Weights of a small transformer language model.
Training: a variant of SOAP for these matrices, 2960 steps.
Each number is 50 + 15 x the weight over the matrix's rms, rounded and kept within 0 to 99. Layers, rows and columns count from 0.

# layer 3 MLP up, 1152x192, rms 0.0482, rows 601-637, columns 0-95
78 46 38 49 82 43 35 70 40 63 36 41 58 57 25 58 24 56 61 49 36 55 66 60 47 37 69 57 83 31 53 41 41 62 54 29 43 54 42 43 39 49 38 28 45 79 41 57 56 58 27 53 36 51 74 44 55 60 37 59 59 50 67 74 47 58 41 47 57 36 57 39 50 30 80 62 40 64 68 35 34 67 51 76 32 34 43 24 40 52 58 59 57 41 40 86
45 43 79 47 48 37 77 47 60 48 57 50 35 54 71 49 68 28 49 17 15 46 37 42 42 12 46 57 61 55 15 39 26 22 16 45 46 47 45 70 44 50 59 56 59 56 33 44 36 55 60 80 43 47 30 35 54 35 30 25 49 59 44 32 61 31 72 23 48 17 63 54 64 31 42 54 76 50 61 48 40 57 40 54 32 58 29 54 45 66 60 55 51 38 36 56
75 38 65 45 58 79 43 65 26 67 78 36 57 56 36 78 51 54 57 46 53 68 59 50 72 47 59 37 49 48 50 46 38 55 77 73 66 69 28 54 39 58 49 51 63 31 53 61 70 60 35 68 53 39 33 39 58 40 30 30 29 71 50 33 59 37 35 46 16 44 51 51 64 47 23 58 64 54 45 77 60 49 50 45 62 40 61 61 45 45 39 46 24 19 30 49
35 72 34 60 45 47 62 28 69 32 63 61 50 22 78 34 42 46 34 56 33 54 55 49 34 81 71 49 44 73 27 65 30 78 57 56 41 39 62 28 60 59 46 59 78 73 51 60 64 37 20 42 68 87 64 36 58 50 63 51 46 61 58 63 33 53 38 65 68 47 61 50 65 54 60 65 42 50 43 75 42 55 22 64 64 64 18 43 69 63 50 69 40 79 47 32
65 49 49 40 41 44 37 44 30 76 50 24 65 60 47 18 52 59 50 33 63 38 47 63 55 41 50 73 36 42 55 47 45 67 72 57 48 50 55 85 47 70 34 30 31 60 68 62 46 33 49 30 44 47 57 63 72 52 60 71 44 44 49 79 42 66 68 65 54 46 25 42 20 50 59 25 51 29 53 16 33 27 45 36 65 48 50 42 26 33 62 46 57 58 47 59
28 30 44 51 45 58 22 34 39 34 33 39 45 45 53 37 35 35 55 37 49 41 91 63 47 96 52 64 69 45 45 36 33 50 55 50 74 22 64 52 47 62 47 42 36 53 83 25 06 48 56 66 44 46 51 34 38 69 37 58 70 48 22 61 41 23 46 52 56 74 10 47 62 50 38 33 71 60 52 58 51 31 41 50 50 49 65 62 37 50 44 45 18 34 39 65
44 27 45 46 58 52 73 53 70 49 38 69 60 54 48 72 28 43 55 27 31 46 61 28 38 29 47 56 51 73 45 45 63 88 48 70 35 51 61 60 57 38 64 58 41 60 47 59 68 63 40 42 73 48 45 48 68 78 28 72 60 62 23 51 45 34 48 53 58 53 30 55 38 38 28 67 46 48 62 49 63 67 67 42 69 12 47 09 28 45 41 40 52 44 59 47
77 69 65 36 28 41 64 46 25 56 56 62 41 28 64 55 57 51 51 33 34 63 51 51 67 24 66 39 61 52 73 39 46 59 45 51 54 55 31 45 50 42 68 51 16 38 50 32 70 47 42 53 34 35 52 58 72 36 39 65 65 44 56 17 57 42 37 40 34 55 53 47 76 37 23 31 64 28 57 52 72 59 76 60 28 40 43 50 46 44 58 63 58 58 48 28
74 67 47 82 54 66 68 23 57 52 60 62 22 53 63 53 42 83 69 34 28 62 27 21 64 53 33 40 37 47 45 57 57 81 77 54 47 35 46 64 39 47 31 87 38 25 36 38 31 27 49 44 24 49 34 39 56 83 43 71 60 11 72 37 66 55 73 51 77 88 53 36 33 64 49 35 68 52 31 68 46 48 49 82 63 64 58 32 19 52 48 54 57 64 47 31
44 30 41 50 73 18 35 27 78 48 54 68 37 45 67 45 52 62 12 77 37 39 63 47 23 33 51 36 67 27 47 77 52 58 55 27 55 41 41 59 44 64 35 58 59 56 41 60 39 15 33 26 48 42 48 24 87 79 36 46 73 60 56 45 39 28 68 62 46 44 50 63 31 74 32 15 36 20 67 31 45 78 38 25 38 44 68 48 55 50 66 53 50 44 40 25
44 65 63 52 38 59 65 48 36 28 30 47 63 37 61 35 45 45 42 73 61 55 24 43 13 24 51 43 65 46 41 38 59 38 82 48 72 60 70 51 48 80 66 56 50 58 48 61 58 33 54 63 50 39 21 57 25 81 23 48 55 76 52 41 51 20 42 72 67 28 59 44 19 31 46 60 47 45 42 41 40 41 52 34 52 62 38 57 46 36 37 55 09 17 42 62
42 38 24 34 52 79 38 49 54 50 62 54 70 64 76 36 27 75 58 44 32 07 33 56 63 68 50 45 60 55 52 32 41 51 27 65 49 76 49 40 67 32 62 55 45 63 73 54 37 51 42 32 45 68 21 66 77 39 88 45 14 45 49 57 48 40 48 56 37 38 41 43 39 62 84 44 90 43 49 59 60 34 29 36 70 62 67 35 54 49 50 39 43 51 44 41
53 18 55 69 76 51 37 62 64 14 57 64 40 51 74 59 21 60 27 63 52 69 53 32 51 58 63 76 60 32 68 64 38 51 58 35 65 73 64 62 60 32 59 60 56 66 66 72 70 24 59 36 53 09 76 47 45 69 50 39 66 52 40 55 53 34 37 40 55 47 59 35 48 54 43 41 43 53 54 53 31 33 40 57 69 75 56 56 76 39 40 50 46 58 56 38
54 66 26 79 48 55 61 31 51 42 49 39 45 48 48 43 25 60 53 56 79 58 26 72 68 61 26 46 37 85 41 40 43 59 59 64 52 24 05 69 66 54 50 59 52 38 27 43 71 60 83 46 51 36 73 68 34 66 61 53 55 21 37 38 34 48 36 37 73 76 46 46 47 00 70 60 56 39 63 48 26 57 56 18 46 28 46 53 54 67 54 46 42 75 69 35
84 51 81 53 55 55 54 83 68 43 20 54 35 36 50 34 55 36 69 39 50 66 59 48 34 64 72 52 38 31 28 31 61 59 52 56 40 62 57 41 68 33 48 66 56 67 06 57 71 56 68 24 22 70 44 49 36 46 22 48 47 13 53 49 61 78 40 60 61 90 52 28 50 60 52 56 51 60 29 37 38 59 32 66 40 48 42 56 49 30 52 58 70 42 40 72
49 35 73 32 36 77 73 33 50 67 55 35 66 72 54 71 69 52 52 60 42 35 52 48 20 52 51 39 75 35 65 59 44 41 51 36 30 34 56 54 24 61 75 53 58 54 59 57 53 55 34 34 20 07 51 42 55 61 53 66 52 50 45 58 57 29 52 18 48 47 46 41 26 29 68 47 54 30 70 39 28 36 79 40 48 57 39 51 44 32 67 44 15 65 44 55
65 24 45 59 56 35 44 24 32 53 29 28 56 25 80 37 62 50 32 45 42 63 34 55 45 73 80 40 19 64 79 52 33 52 70 39 53 69 76 38 55 34 34 33 55 51 61 85 47 70 00 38 56 47 56 49 56 65 47 42 40 62 47 39 36 61 70 28 80 46 53 41 30 41 44 47 58 55 62 49 45 07 62 30 62 43 33 33 27 28 14 67 41 32 22 16
37 16 51 64 56 52 36 36 55 31 39 59 66 44 65 39 43 54 46 41 70 23 30 31 60 72 29 30 66 51 55 40 46 46 76 86 42 50 49 51 44 38 31 46 30 51 82 08 72 12 42 31 41 48 57 38 65 42 61 53 72 26 81 57 60 55 33 52 47 43 46 50 45 28 58 30 54 62 68 43 33 38 34 29 33 53 50 33 64 56 50 37 50 42 33 56
60 63 39 49 72 59 36 42 28 40 60 39 67 57 53 35 50 51 53 37 44 34 60 29 48 35 44 55 47 58 66 32 48 46 34 17 62 56 41 62 54 39 68 80 40 66 60 54 58 46 32 45 67 42 45 53 38 62 57 53 44 35 64 43 24 58 25 42 24 54 66 50 38 52 46 51 78 53 46 36 55 46 69 33 43 75 23 47 47 24 48 43 58 50 33 42
26 39 46 67 35 58 42 53 41 51 50 51 21 54 58 72 41 55 47 69 28 48 58 57 55 39 37 13 33 27 62 80 63 34 36 18 32 65 24 25 42 26 54 49 35 34 48 41 45 46 39 74 45 49 39 73 51 44 42 50 74 58 51 58 28 49 64 24 37 76 51 50 77 43 21 62 43 34 60 69 40 37 52 64 57 34 51 46 36 53 48 35 61 50 44 60
59 47 48 43 48 57 47 44 68 76 45 54 52 62 41 43 67 65 32 65 80 58 34 70 42 58 51 58 44 59 44 56 37 63 58 72 56 65 51 40 51 52 42 60 79 42 41 14 39 52 57 52 20 43 71 38 64 48 61 48 39 67 55 29 61 54 55 59 53 34 60 65 44 58 31 45 53 69 62 65 42 62 54 64 67 42 62 66 64 59 76 40 54 34 29 77
72 56 39 43 71 70 76 70 46 45 65 29 65 70 29 45 56 47 43 72 50 41 72 49 75 67 57 59 44 65 64 53 54 63 33 49 47 41 54 65 34 37 64 28 47 41 63 68 60 47 36 49 53 87 54 47 41 47 37 62 34 54 59 55 59 53 42 77 12 36 51 80 33 52 62 60 55 49 54 74 73 49 65 46 50 50 56 50 50 53 41 51 57 63 45 54
38 25 47 55 19 14 48 50 32 47 43 74 45 33 52 65 61 71 76 59 32 60 63 37 52 29 28 66 27 47 22 30 51 12 31 37 49 30 68 25 75 61 56 52 44 32 78 45 55 59 81 45 49 66 37 52 47 28 32 52 63 54 73 52 57 57 45 55 34 71 52 56 48 65 50 77 63 39 36 55 64 59 63 46 42 86 46 68 45 59 60 62 44 55 31 27
59 51 42 41 26 37 91 38 46 31 49 66 45 56 72 42 55 60 55 26 47 54 58 44 61 34 55 70 43 43 54 63 51 46 78 40 21 37 67 60 48 28 27 66 23 30 35 87 49 57 39 56 59 37 50 41 30 63 34 73 34 49 28 49 55 66 34 49 54 77 17 31 58 44 49 57 46 39 55 54 38 66 38 37 75 68 66 34 41 49 53 38 80 42 26 55
48 31 60 62 53 88 85 44 98 48 54 54 20 63 47 64 42 68 37 26 61 63 69 44 56 58 42 42 07 15 52 50 66 29 28 60 16 61 42 70 57 09 48 31 51 75 48 55 28 47 31 66 60 39 25 45 47 44 62 36 27 51 57 58 25 49 29 43 49 46 71 44 80 50 48 27 39 38 59 59 34 73 44 69 64 58 59 38 33 73 42 68 21 67 53 51
64 66 54 43 61 53 34 36 40 30 48 49 50 43 65 48 65 56 88 47 51 37 47 51 71 48 39 42 60 56 37 56 45 39 49 36 24 47 56 91 24 66 74 46 51 49 85 33 46 39 66 58 65 19 25 82 40 66 33 50 37 77 49 51 74 52 50 49 56 32 58 31 64 43 63 15 81 64 44 32 44 51 47 53 81 09 56 30 53 01 69 52 49 55 38 75
73 37 54 50 47 51 28 56 59 60 76 47 59 67 48 35 45 69 56 48 53 34 40 30 19 56 53 46 64 51 74 67 38 47 44 27 35 42 25 74 62 64 55 60 61 61 30 46 53 48 33 34 28 41 21 32 51 45 79 54 78 59 69 47 26 48 53 57 31 90 40 58 33 72 80 55 38 33 52 46 27 45 23 48 48 61 86 63 65 46 53 67 49 45 30 45
64 62 61 38 59 50 68 34 77 52 45 56 65 45 36 41 35 46 44 29 79 44 46 62 45 53 57 48 57 53 36 55 49 73 55 51 51 56 80 52 56 62 04 67 58 74 57 69 52 46 57 37 72 45 27 84 81 43 36 40 44 34 66 41 48 38 61 52 37 50 45 56 38 22 68 57 46 61 61 51 61 39 37 43 31 78 80 44 66 20 36 57 44 78 54 56
24 57 77 46 66 33 72 41 32 71 19 66 65 49 59 25 48 39 81 75 67 48 45 55 25 66 34 40 48 58 63 50 56 50 29 73 54 44 47 07 25 67 33 62 23 36 36 65 38 62 60 56 04 51 93 52 55 31 31 31 71 43 57 34 38 60 30 60 46 24 66 57 47 51 66 42 33 63 25 45 31 42 50 53 39 49 66 79 51 47 58 32 63 60 37 68
59 86 47 52 55 38 42 31 63 78 28 68 66 50 62 58 54 57 38 57 44 50 43 41 46 43 34 54 41 36 48 57 34 59 55 69 47 60 51 57 49 45 47 49 40 73 30 38 50 24 53 38 56 41 39 30 61 53 58 65 37 57 76 36 57 30 58 40 43 74 51 59 42 59 64 52 45 66 66 54 24 44 41 59 31 34 53 31 54 24 62 37 52 29 88 39
50 56 61 32 69 44 53 58 75 68 43 46 75 42 72 54 40 35 20 77 35 44 25 57 68 44 42 51 47 67 42 62 41 44 69 79 59 31 48 41 45 49 63 46 28 59 43 58 56 34 44 78 22 61 48 42 51 39 41 67 51 41 61 34 39 75 41 52 52 36 59 48 52 52 51 25 50 66 42 32 29 63 38 37 68 21 71 51 75 70 75 62 08 48 50 48
62 54 65 47 40 72 27 52 54 43 56 54 45 26 61 56 32 34 79 74 50 69 57 42 56 50 59 33 59 59 65 39 34 30 41 63 46 56 32 40 28 45 58 62 68 74 44 35 44 32 65 56 60 33 33 42 39 74 67 65 35 49 78 75 49 43 42 46 43 57 55 41 33 45 35 50 65 44 55 33 15 24 72 52 42 74 45 53 63 54 48 67 33 51 54 19
70 51 47 81 35 46 71 48 76 62 66 49 47 61 80 28 50 25 74 25 47 71 45 57 58 72 46 35 34 40 51 53 67 55 70 34 45 37 53 44 35 20 79 52 27 55 49 81 31 69 33 52 47 57 50 60 47 64 84 47 55 62 52 77 99 50 64 73 39 35 48 55 31 70 48 64 66 47 66 37 42 55 74 71 50 66 77 51 45 55 21 62 67 50 52 54
43 62 39 62 45 50 71 39 28 53 68 60 27 58 47 52 67 70 47 40 79 14 50 44 55 78 47 52 54 70 56 51 32 45 65 73 41 55 59 53 62 21 34 71 54 68 62 60 62 43 56 45 58 38 59 36 56 77 71 32 67 54 43 79 63 43 46 75 46 54 38 60 53 56 58 37 51 51 29 36 41 39 55 49 27 76 64 57 53 46 74 63 28 54 37 51
49 17 52 38 47 71 48 73 46 13 61 49 48 42 25 62 39 67 51 55 34 22 60 85 82 86 42 49 49 50 45 45 47 45 58 56 31 32 22 56 42 50 69 60 39 23 16 69 73 49 27 47 35 42 59 44 31 56 67 17 34 43 57 45 38 30 56 42 39 46 45 30 46 37 54 62 60 52 63 52 60 41 54 89 57 57 46 55 49 44 20 79 44 75 54 62
55 63 18 46 62 78 40 57 34 58 56 57 45 35 39 53 60 61 44 43 54 58 75 39 50 62 51 67 44 48 30 41 45 45 21 20 28 50 46 67 43 67 41 36 44 60 40 35 59 46 43 57 44 35 38 42 42 39 56 38 39 49 27 52 62 62 29 52 48 63 23 47 32 38 20 56 69 63 39 69 52 76 39 58 60 47 31 38 49 41 48 47 45 68 39 24
65 52 41 62 34 36 40 36 40 56 15 50 45 60 54 62 85 46 27 62 37 49 44 45 36 48 41 55 40 67 50 27 31 42 21 43 36 75 75 85 42 51 36 36 38 36 30 48 75 56 52 35 47 88 46 53 56 54 45 42 62 57 63 40 24 33 42 43 67 77 48 41 42 44 54 48 82 60 45 40 65 32 42 51 66 24 48 35 49 06 78 49 56 40 42 65
# layer 3 MLP down (transposed), 1152x192, rms 0.0484, rows 601-636, columns 0-95
68 17 41 30 76 47 20 29 46 61 53 73 50 76 10 57 70 40 72 58 13 50 74 37 60 48 53 22 49 47 51 37 50 47 24 42 29 53 61 46 28 51 61 50 40 57 73 54 56 53 33 93 53 46 42 67 98 41 42 43 27 39 90 66 42 56 39 60 37 38 28 36 54 45 60 94 67 41 20 46 31 97 54 57 43 46 38 59 50 58 41 58 39 51 31 61
68 67 67 39 64 41 51 25 45 45 60 60 64 48 59 32 35 71 36 57 61 42 57 55 50 53 66 47 51 48 20 48 56 52 90 50 54 55 50 48 28 39 58 51 47 60 56 46 44 42 52 28 44 46 50 68 55 65 18 27 64 33 39 42 46 13 74 49 58 54 37 56 64 66 63 55 63 81 65 50 53 57 56 42 22 60 50 46 66 71 50 62 35 61 33 33
72 54 67 72 19 67 61 47 44 54 54 51 92 54 40 62 53 32 57 54 11 44 62 31 51 64 76 51 67 51 60 67 56 45 68 66 61 54 41 54 68 79 56 52 44 51 56 57 55 48 46 72 43 42 40 56 34 16 36 39 43 35 57 27 52 37 52 41 51 62 43 56 66 27 46 61 53 38 63 17 74 73 73 58 54 08 69 79 65 49 60 66 47 41 64 35
55 62 72 30 54 20 43 44 42 37 67 50 62 42 37 46 35 69 49 57 49 59 48 51 32 50 56 65 59 46 54 25 62 45 47 52 41 66 39 46 55 54 37 53 41 17 53 17 35 80 61 48 62 50 37 40 27 55 44 65 53 69 64 48 50 42 32 66 55 59 52 37 42 63 53 27 33 46 47 27 53 60 68 32 45 28 50 37 50 60 68 21 45 86 58 35
54 40 54 58 65 55 82 73 46 72 38 35 60 53 58 75 34 50 47 36 61 59 59 35 53 42 39 64 31 64 35 38 46 56 60 59 48 48 54 67 29 48 41 29 57 42 54 57 39 29 37 44 86 61 66 74 63 63 66 40 68 50 44 55 39 52 42 34 54 54 55 49 40 61 68 73 75 43 46 44 75 54 60 56 39 53 25 65 64 70 67 57 65 38 40 47
46 58 20 69 41 45 24 71 59 67 46 42 47 46 41 54 66 52 42 31 64 81 45 63 60 48 69 49 68 61 63 42 39 39 60 42 37 80 51 60 48 55 24 57 50 49 38 24 27 55 47 73 52 52 74 33 47 62 49 51 60 75 61 67 66 33 43 38 62 86 00 48 55 67 46 15 21 87 45 55 52 51 38 62 41 48 67 68 59 68 49 58 39 59 31 80
45 55 69 42 62 32 68 73 50 72 44 44 50 65 36 58 25 30 36 51 65 53 46 45 41 68 41 79 50 68 73 66 45 52 17 71 53 50 50 77 63 32 61 50 57 43 28 54 47 62 58 50 65 66 42 67 49 40 32 36 62 29 57 60 47 46 57 51 67 64 58 41 59 23 18 49 48 63 61 46 49 34 66 58 34 34 46 91 48 40 52 69 64 48 45 46
25 48 62 60 61 27 63 45 53 49 51 50 62 27 54 58 53 62 31 56 58 10 44 62 36 49 41 61 56 50 37 61 65 68 27 17 52 47 51 28 34 34 48 29 72 55 45 47 44 52 60 58 38 50 34 86 68 60 73 29 46 47 43 04 50 30 53 46 45 54 54 49 53 59 46 44 65 69 82 32 37 52 37 44 40 20 48 50 60 47 73 58 63 43 59 52
63 29 73 54 42 63 37 41 28 48 62 43 01 57 86 23 24 54 58 58 35 58 20 72 42 60 43 30 71 44 18 53 51 50 71 42 47 27 69 72 39 38 49 77 28 40 53 40 30 55 57 46 47 68 39 26 70 74 48 50 72 30 51 37 25 46 41 37 82 52 59 31 49 16 61 25 25 42 48 57 37 63 62 47 29 69 52 77 28 53 40 67 68 35 79 70
49 48 58 63 20 41 57 56 43 58 40 42 65 18 61 56 54 54 47 23 47 27 47 34 29 64 08 42 11 41 52 60 44 56 51 49 27 67 42 81 25 30 47 42 53 48 25 68 41 50 41 41 42 62 57 57 31 61 43 44 55 40 44 81 45 47 31 41 40 71 48 38 37 61 50 60 63 64 65 43 40 43 46 47 63 43 38 42 48 50 50 23 36 42 45 27
53 41 43 64 45 58 34 57 55 66 63 58 30 67 37 37 60 55 38 51 49 61 60 65 50 69 54 50 35 58 67 48 40 86 09 82 34 36 49 69 43 38 41 30 32 65 32 19 41 38 50 45 47 71 58 47 45 26 54 42 52 41 34 88 52 49 37 51 34 59 41 66 48 36 49 47 59 40 42 67 41 73 37 54 41 71 66 53 54 87 66 51 62 60 52 46
35 59 40 54 36 73 52 54 37 43 45 50 66 31 53 47 40 41 49 73 80 50 32 45 57 42 18 66 54 57 54 54 65 52 74 61 56 16 35 65 28 38 40 40 58 62 53 67 70 40 82 49 51 32 55 33 35 54 29 49 74 62 43 25 48 40 70 54 61 68 29 64 47 27 62 57 27 60 47 38 62 76 61 16 33 30 65 46 58 62 76 50 38 58 59 56
67 78 68 54 53 28 35 56 57 73 49 49 50 42 47 27 43 43 70 34 29 55 33 47 23 41 41 44 50 46 37 26 62 60 45 40 62 68 48 40 37 68 59 44 62 47 50 59 63 39 27 67 43 42 54 61 61 52 70 25 58 47 68 62 43 30 41 54 45 53 29 69 51 73 71 73 65 18 56 58 52 72 56 45 48 46 59 64 47 45 65 33 55 63 43 30
13 69 36 38 28 26 42 28 56 43 53 69 52 71 23 57 41 47 81 48 49 54 25 64 31 60 82 79 44 57 29 70 57 61 54 61 55 66 56 58 81 68 60 45 12 82 60 71 56 52 71 27 49 40 28 43 27 22 68 72 51 36 64 53 85 60 64 49 49 45 47 67 62 56 61 60 37 73 44 66 44 61 48 52 25 40 58 58 66 50 65 51 76 40 64 44
55 48 76 45 29 32 23 79 30 71 34 51 67 39 47 64 49 48 57 48 33 50 62 51 50 21 62 55 50 62 44 35 71 76 20 34 38 45 50 65 72 76 50 65 43 44 60 68 59 48 79 29 19 72 52 69 44 20 53 23 46 88 67 20 49 37 25 58 24 81 58 41 48 40 70 80 86 72 77 67 44 61 70 51 36 45 37 56 62 64 53 40 66 57 32 16
55 48 57 56 48 45 40 51 35 69 59 49 58 40 34 32 38 41 61 76 17 67 58 34 64 36 39 78 66 62 42 44 75 49 33 43 22 24 62 61 71 87 42 46 33 29 59 41 58 73 53 58 53 44 52 72 61 40 42 45 60 44 84 60 57 71 70 53 48 33 43 37 59 36 59 42 40 54 45 57 54 55 61 33 56 35 49 27 41 73 75 49 50 48 39 42
71 64 61 36 42 40 33 66 54 39 25 24 71 46 47 43 44 58 44 36 57 44 51 15 28 48 72 37 72 58 80 61 37 34 58 40 24 66 49 56 69 70 58 22 65 40 42 49 70 37 00 69 80 44 33 78 30 54 51 33 58 55 47 48 55 68 47 34 68 30 59 44 50 60 59 35 62 44 43 74 10 60 60 59 30 44 39 43 53 56 41 58 46 23 00 24
50 66 54 42 32 40 26 17 41 57 51 21 24 37 43 51 64 46 52 59 43 67 54 57 55 48 42 37 39 49 61 50 29 32 78 56 39 59 18 51 40 66 68 62 31 55 56 35 47 46 72 42 50 30 40 37 29 35 46 69 94 42 49 84 53 35 45 34 40 56 51 40 30 48 84 56 40 45 31 62 40 49 74 55 49 33 41 23 43 20 41 52 56 40 45 65
37 49 69 53 66 46 39 71 64 51 46 80 49 23 70 55 39 48 57 48 71 53 46 69 63 66 49 63 65 48 41 51 41 65 60 56 50 41 66 45 43 62 72 24 72 55 43 36 10 34 53 21 35 35 26 38 53 29 64 37 57 25 47 59 50 55 77 46 45 48 58 28 43 70 60 47 24 36 42 48 60 35 28 76 66 42 57 66 64 31 47 76 42 60 50 70
34 46 77 54 35 54 57 53 54 30 41 42 12 82 62 43 20 62 64 50 35 70 64 42 45 25 29 25 62 59 61 49 44 33 48 39 60 66 38 54 78 74 58 59 48 47 65 50 46 63 64 38 29 35 49 58 50 57 47 54 92 41 64 50 57 53 30 66 59 30 48 64 66 63 61 55 80 58 45 59 65 36 42 75 68 63 55 43 47 38 41 83 40 56 84 58
69 47 34 46 52 62 54 79 44 47 82 71 47 52 38 66 17 66 54 37 58 41 62 38 55 50 55 56 45 60 44 56 45 34 61 40 58 17 35 65 35 42 64 54 62 61 50 63 51 44 57 56 52 73 34 66 03 55 52 67 57 66 36 41 68 74 69 71 53 55 38 45 59 61 43 69 48 56 46 64 40 40 35 53 71 49 33 42 41 44 54 56 45 69 66 50
45 52 70 42 39 46 45 32 57 34 48 44 36 55 56 52 50 47 48 43 64 35 22 58 29 36 57 38 46 46 47 60 67 41 63 51 62 28 57 55 67 62 61 48 55 54 54 30 30 48 67 48 70 43 45 33 62 37 41 39 65 41 44 45 66 39 60 57 72 72 42 15 68 23 31 48 57 48 47 52 51 51 46 66 53 04 57 64 64 40 60 66 38 40 50 45
70 57 34 69 59 37 58 28 47 36 25 59 42 59 41 46 65 54 54 50 68 35 57 54 55 66 63 49 50 56 61 73 58 60 54 15 53 67 25 65 33 46 43 59 71 77 60 72 61 54 28 67 53 34 31 11 69 74 55 61 31 32 41 53 41 55 57 67 41 51 85 13 51 79 48 45 46 50 46 82 59 39 41 64 48 59 60 37 59 65 58 44 42 21 56 63
52 30 52 41 59 33 69 69 46 49 49 38 33 47 56 55 40 52 52 24 09 52 57 87 36 21 93 49 48 60 75 56 63 42 36 61 72 47 52 71 54 32 51 42 24 53 57 65 48 51 42 58 23 56 80 11 47 09 29 50 34 29 27 52 54 49 42 30 60 49 52 40 51 33 46 73 48 33 38 52 58 33 57 47 58 26 51 85 40 73 40 68 61 49 53 50
59 32 69 62 38 90 65 43 50 18 81 46 40 63 51 53 66 51 27 39 21 52 53 65 38 44 23 21 53 29 57 55 46 77 22 45 46 53 58 69 55 50 61 32 72 49 54 63 66 51 48 43 69 35 47 45 32 53 41 55 43 57 30 41 69 78 41 21 78 46 78 42 66 47 51 17 41 55 63 67 38 34 59 56 96 79 40 43 47 45 86 42 53 85 47 88
71 46 73 36 63 69 79 84 47 44 37 11 30 41 43 28 67 32 55 57 32 56 16 64 75 72 44 18 67 26 47 41 45 57 61 40 30 39 54 47 69 40 46 80 53 22 93 26 57 31 38 46 69 44 45 72 61 54 51 64 45 51 53 62 64 68 62 42 44 30 52 53 18 48 55 49 76 35 66 37 21 12 48 66 47 47 34 25 56 30 73 11 61 41 45 70
39 33 20 60 54 79 86 05 71 54 42 58 39 25 53 59 44 49 56 60 25 43 25 49 86 64 74 51 48 46 41 46 53 50 45 57 78 30 69 67 48 64 50 43 53 52 70 48 56 52 39 55 56 35 20 42 51 50 59 19 40 75 47 44 37 59 51 56 54 64 63 73 39 74 72 38 72 51 52 66 28 46 42 47 29 44 56 56 31 44 20 55 51 47 45 41
63 64 49 52 70 42 68 44 61 35 61 31 46 48 59 50 64 39 63 56 58 34 38 31 45 58 77 41 57 60 59 46 97 39 13 31 85 33 66 44 69 48 57 49 59 62 35 70 59 39 74 59 61 58 35 44 76 64 58 75 66 36 56 19 58 38 47 54 25 69 38 54 55 66 58 41 61 72 33 32 63 38 39 43 40 60 62 60 68 48 50 79 44 38 46 55
46 37 32 57 40 59 42 53 41 45 54 55 23 54 46 56 70 55 40 28 42 54 56 19 62 40 48 63 41 55 60 57 43 58 69 28 57 61 48 68 49 52 49 46 56 56 57 41 66 45 50 42 52 66 23 56 67 71 47 73 49 48 46 78 49 45 49 55 62 72 48 38 46 56 54 42 58 52 55 60 80 39 48 56 47 46 54 27 29 42 50 57 58 57 77 34
39 18 31 63 38 44 50 58 72 42 24 43 53 43 73 51 57 54 44 64 50 71 63 30 57 69 38 52 46 76 37 63 47 62 41 41 50 56 66 31 52 68 55 61 58 26 67 49 54 57 82 48 33 65 59 39 53 35 54 47 58 64 55 56 50 46 58 41 77 48 53 49 64 68 36 43 46 74 62 72 68 55 22 60 56 35 54 36 56 50 59 59 50 43 41 41
32 62 48 68 39 57 58 38 38 47 37 73 34 39 55 38 34 54 69 44 47 72 45 56 46 32 51 48 57 47 31 56 42 44 50 24 30 60 43 45 37 54 58 50 54 27 54 39 47 50 55 19 70 39 48 24 46 55 30 52 30 41 56 42 44 30 52 44 60 55 61 42 53 51 49 69 32 50 55 29 69 39 51 39 42 73 50 55 29 46 38 41 74 27 39 51
50 38 56 40 47 79 59 51 80 67 38 37 58 62 36 45 68 47 45 44 48 51 35 27 38 45 75 56 57 69 37 67 41 63 30 49 61 54 49 53 63 43 60 73 62 55 63 31 47 34 54 66 52 65 48 41 48 53 50 47 44 66 65 36 29 56 54 60 39 69 70 38 35 39 54 68 35 55 74 86 55 69 51 57 37 62 53 67 37 36 36 62 46 40 39 53
47 60 86 64 37 67 54 59 61 70 42 39 41 78 83 43 48 27 50 16 26 63 31 52 68 33 67 56 29 58 46 55 64 67 48 06 41 58 60 33 37 50 75 41 24 24 48 74 22 43 08 52 52 46 30 67 34 56 39 64 77 41 42 63 86 43 61 81 65 86 43 56 41 63 28 68 51 74 76 49 49 27 64 61 28 63 28 57 58 68 48 46 50 53 17 60
41 38 64 42 36 47 64 58 23 67 31 58 36 66 39 50 61 40 65 60 68 35 74 32 57 73 52 61 27 59 48 37 49 26 62 43 63 65 37 69 53 42 71 52 76 48 50 35 57 62 77 77 69 53 52 23 41 50 41 52 46 31 42 32 48 60 47 48 37 46 63 53 35 56 33 25 71 57 58 56 63 44 38 87 94 62 49 41 30 51 34 31 59 45 65 59
70 66 48 47 47 47 54 67 55 43 60 43 51 63 35 71 53 72 39 53 52 33 55 34 55 29 77 67 53 46 58 36 64 39 60 34 45 28 30 49 43 33 47 45 49 41 44 54 65 41 46 40 17 80 47 45 67 35 49 37 26 75 56 78 65 51 36 34 49 58 46 08 41 37 58 42 54 54 28 67 26 69 57 43 27 58 71 46 48 62 68 72 46 45 26 65
66 13 22 41 60 31 42 54 43 70 64 66 62 61 68 41 29 61 53 41 49 67 39 23 75 56 34 46 32 52 47 45 39 55 48 43 51 65 55 71 53 54 46 32 54 57 47 50 48 37 43 39 52 51 71 52 33 25 46 59 47 41 55 50 44 27 17 62 68 35 63 34 43 54 39 31 93 33 36 60 51 18 45 61 59 26 31 41 24 62 70 47 20 29 65 86